config.toml
head_dim = 64
activation = "squared_relu"
norm_place = "pre"
qk_norm = true
extras = ["capped logits"]
optimizer = "muon_variant"
beta1 = 0.95
batch_tokens = [32768, 65536, 98304]
Each number is 500 + 25 x the weight over its row's rms, rounded and kept within 0 to 999. Layers, rows and columns count from 0. Numbers have three digits each. The size before them is the row's rms in percent of the matrix's.

# layer 8 attention value, 192x192, rms 0.151, rows 132-191, columns 0-47
092:452473501501483490548500493455496487521502498501496486476514465506508499539522520523509510486533427520472503497486510500501495486543482475484496
088:498501459534492490501496492500513465484506510525510461515463504477504548462543536503512470445486446482497514502464459493502511496486504489518484
095:473486501485513521502526475496517506492486510469487514552482488478512487498529503477481482520531518501494538489502474460494552450550480496498482
085:506502522512524501503495494518505488522493473513529461523507514493538495586494487499477523512508491515487540479480464524480546539491500494481509
092:509457492526481485486530505504503509503478522500516485466479523448504518501452478514489507471545484525543488511498497486533499518451514506537542
093:513499506487514487503506476508499503509502554483521521500481498505515492528559494498509519461487457488494486528547505504506488487466469468468496
095:491455533543525501469517463490489528487458488473539476551504490495471471504542509513509555562478489474474559554517523558530488455476506524502541
092:451547488539486505503467483513476499474514513507478458513504514501517474509475461496487554516526489467517509478521512557514485566508492459524492
090:482523498513546457493524490503492456498515472534490480486474499507504491471470478492446519483491527479497479462501476551481490543499500509472503
091:472504455477537525500503526543549482484508504483503489523510479499477522483483485549485490491502520497549487522525573504512510488524452499560519
094:489480493541489493507476475509511521532530475451454513495498465482558510472525465490473491503500508476525521503486468524533460498512489469498495
089:506460490506487510496485490470515484541463547521508490544486536479495479483494496485507534498529498487488507479500519497480478490458507497463493
092:461487509505509515538524496545507492507497487489501515513522495541505487447505495594493444507509505483494518501581537507498511497487508505433540
096:514497518510477496456518486472488467508509518525504490500486499514482473447462508464523545551507474552488476534488502451499513483532508537525503
097:498451538524519468527535436513510518520524487511502495490561497503501501508539512492561487484529518486505474497474506505524447476522506475478498
084:508499498462519486506491540495523483492516495521491517502497501508517480519517509507501458500507542517521481541480501515497519487517510500485460
092:495516480560503481506484513497459494502511453516476512520470524502462481606458505526526525531512535513494463504525460506573509447484534477523454
081:538558506521511512487500475503537487497509585474502538511509544504512488504504512504505518503487520501492431485512509496484504517493548527484479
090:543517494456482506507522470503512476536513519471482461529484505468528498510450506488454458517501481498476472522539520503476535474505496529466490
085:518480516452530484463510478482463488518497446506496523490463461519445541474534455541487512518508485498485521519479468480457524511502466450566531
080:483442452479511490496490494494477489488548494492510489533511510506534530489502479561533538528480481497548515564478488488500494467512452505507471
102:488508506532510477503494487482480480504483463480530456484529531488554442527489498478489490482442556505505490504513516578509479477489470500491471
084:491503501524496458487514452496482510493506497508503500529470500473491521521499513465478496491468480456486485504466483505540517488527492530530480
082:495514456443472517513480497470480496469482488523525426511510459532507506479508497482490461515503561509521467500558534500500526498512527476484482
096:431492435490514459528445505530492510498491457476486486486520487501526495486446476457511499498489518496500559511510523476534494472543517461523474
083:550523499513440472498500520446498524463525521476475494498516482515480499538480523498511481504516482471521497462502467498486519501500508486498496
080:520541474514559470474518511462486479500485499491459487508516473500484473491496511493453510503498473484518505513519512480476490523479522509507457
085:538531486569515507543498474486514563507490486502516470507524498486487490499510489526516508491474528501463519487514473489455476514513514498475515
083:500516517527517498512457506521482459519467534483484495502498498502514490488498504494476495511569510503500461443496478536513474480470530480463496
088:500500503526449463489511492509459479518473496509492512528501514451474480551478505527470455533470509517498521519504502497509522508511458514492540
106:474491490483493487478468532456466515511514526516546506476483520478524523494530495489488500490520496493512533488524449500548522515513491513505466
093:533485470460471477506476478524526489482495512489514495486482487485520485478509544473470523468454496501473556504510553533525520481545503512516536
094:478509490483492538500495513479485525467500528471459526509533504485477532509535483491490505532520555493490502476499481463443488536523492502471549
094:532469522490480540477508473501527506486453533474509480491525533514501497492498506505505465496492483519458516513485421485556529505490520480470532
089:533482510498487505458541489504502477482503498486536484477502539558472531492484466519500482477477503476480559483490486478503477509474528511474503
093:461487520502479501535480506459510492514494511523512473502553453505515500539524518479503499507444437513518529491512483547514436506476501548475509
082:523468546508537486494514484469511495479500482534481514551494496488499485503464462486488479519476502501479499529524493520530498459483485501534516
094:487508455502496526462477511493507547498521502526470491481479464483534499475485506503493505485514482485483538476513509524494477511475482518525511
097:524506540524510485518475511492499473479518484517492533512483533510462507503498511470491516496506439503536477502494554429492509485554518471538462
092:492542503507499481486532493514490438483523515491501510495544482542511459475452497475506496509499520503500503515484455455483519529529479518472486
092:501525493470499511506543513552460479522524514515502481507543454511488516473502481560482512527490479495529493472548482499502512500516536464507472
092:508526490506517492511491499470521505514490502492505511501475501488480506487522493526512489484567493498510527530461452465493494465533533493505515
094:515491501484430507493510507464488537517435522456507471515519534451521496470541529525493539508544508547455526520460494487487486506520486530523542
094:518485529463495499527538468482464517500509561537482479476453471487505517474547534502503531503493522507522527509510481484494515502480518504522502
089:553503514481453557460476514472494437503511510512528481532519522511495527490479496482505544519485485477491499504477500473508542463498478499470502
086:475475496549460529511505487525552551480461485482478520479507537483536523497512507502504513502513507477506524517488508507471463527490461504522455
080:505437501479528518498562529562478496561531448498496493486515478503538491452533520516500463526511497572484542479526491510474533518490480528499493
091:525468486439520492468524528506490491507489486474472518549509510510473531506469519497467554459489490498512490498455482500498517458532475527472465
082:497482489517505540510498477501502527512498498502489468528524521485538523509489491492474493529490492509484507512512528486487494505474495520484507
095:486496472483506511522531470526528476509511534472456448523529510559503553510489480489482479490508506487483538507443435468491508474504529487480506
087:489491481520491535537537491508445493469544452535517494513469474511521484543512501485489454504522512516499515523530510501474509472514497448512497
092:499519482499490523474507501536474513484471517506528521504519471493482504467487486477475508440432485503539483492480522521503471522510490532497479
090:434491523496526508495515540496461469479497464492523446480502454555504517493489511513528485500497452503476479474485504507507479487518531474495501
094:445483505504518504535474498523527537497509523485452490452518473514522497500516531498514466519501482518474477510470531491513465522497503455486496
094:511503484526535499512516489533494470496463481498518506500457519481483515517501539538540493489513508478492504515504542540506519487530470564508445
090:519548492508518509521487492576482509522477529502495502478499499516450505509479480512497561495478478443449449505479487454529479507491516526485527
099:471532515492520506483538504496508473528522507451473437453505503506488512511508497476484490500495541499471494468514513511523486479499501532564528
090:460490491491511526539507515494527522489543511503470524456485516497444539494496443472520528509540497524526519501504520509482485458517520511447505
098:516461509526548530525503476478488501491497515488533505518481510481517463509454475447469488510482501487502547497538487464506533520478477511537479
088:542478509583519508464491521503541513520477504471503485483520509511507504504509539495544502494518506514479519482488480500485494495498505519505525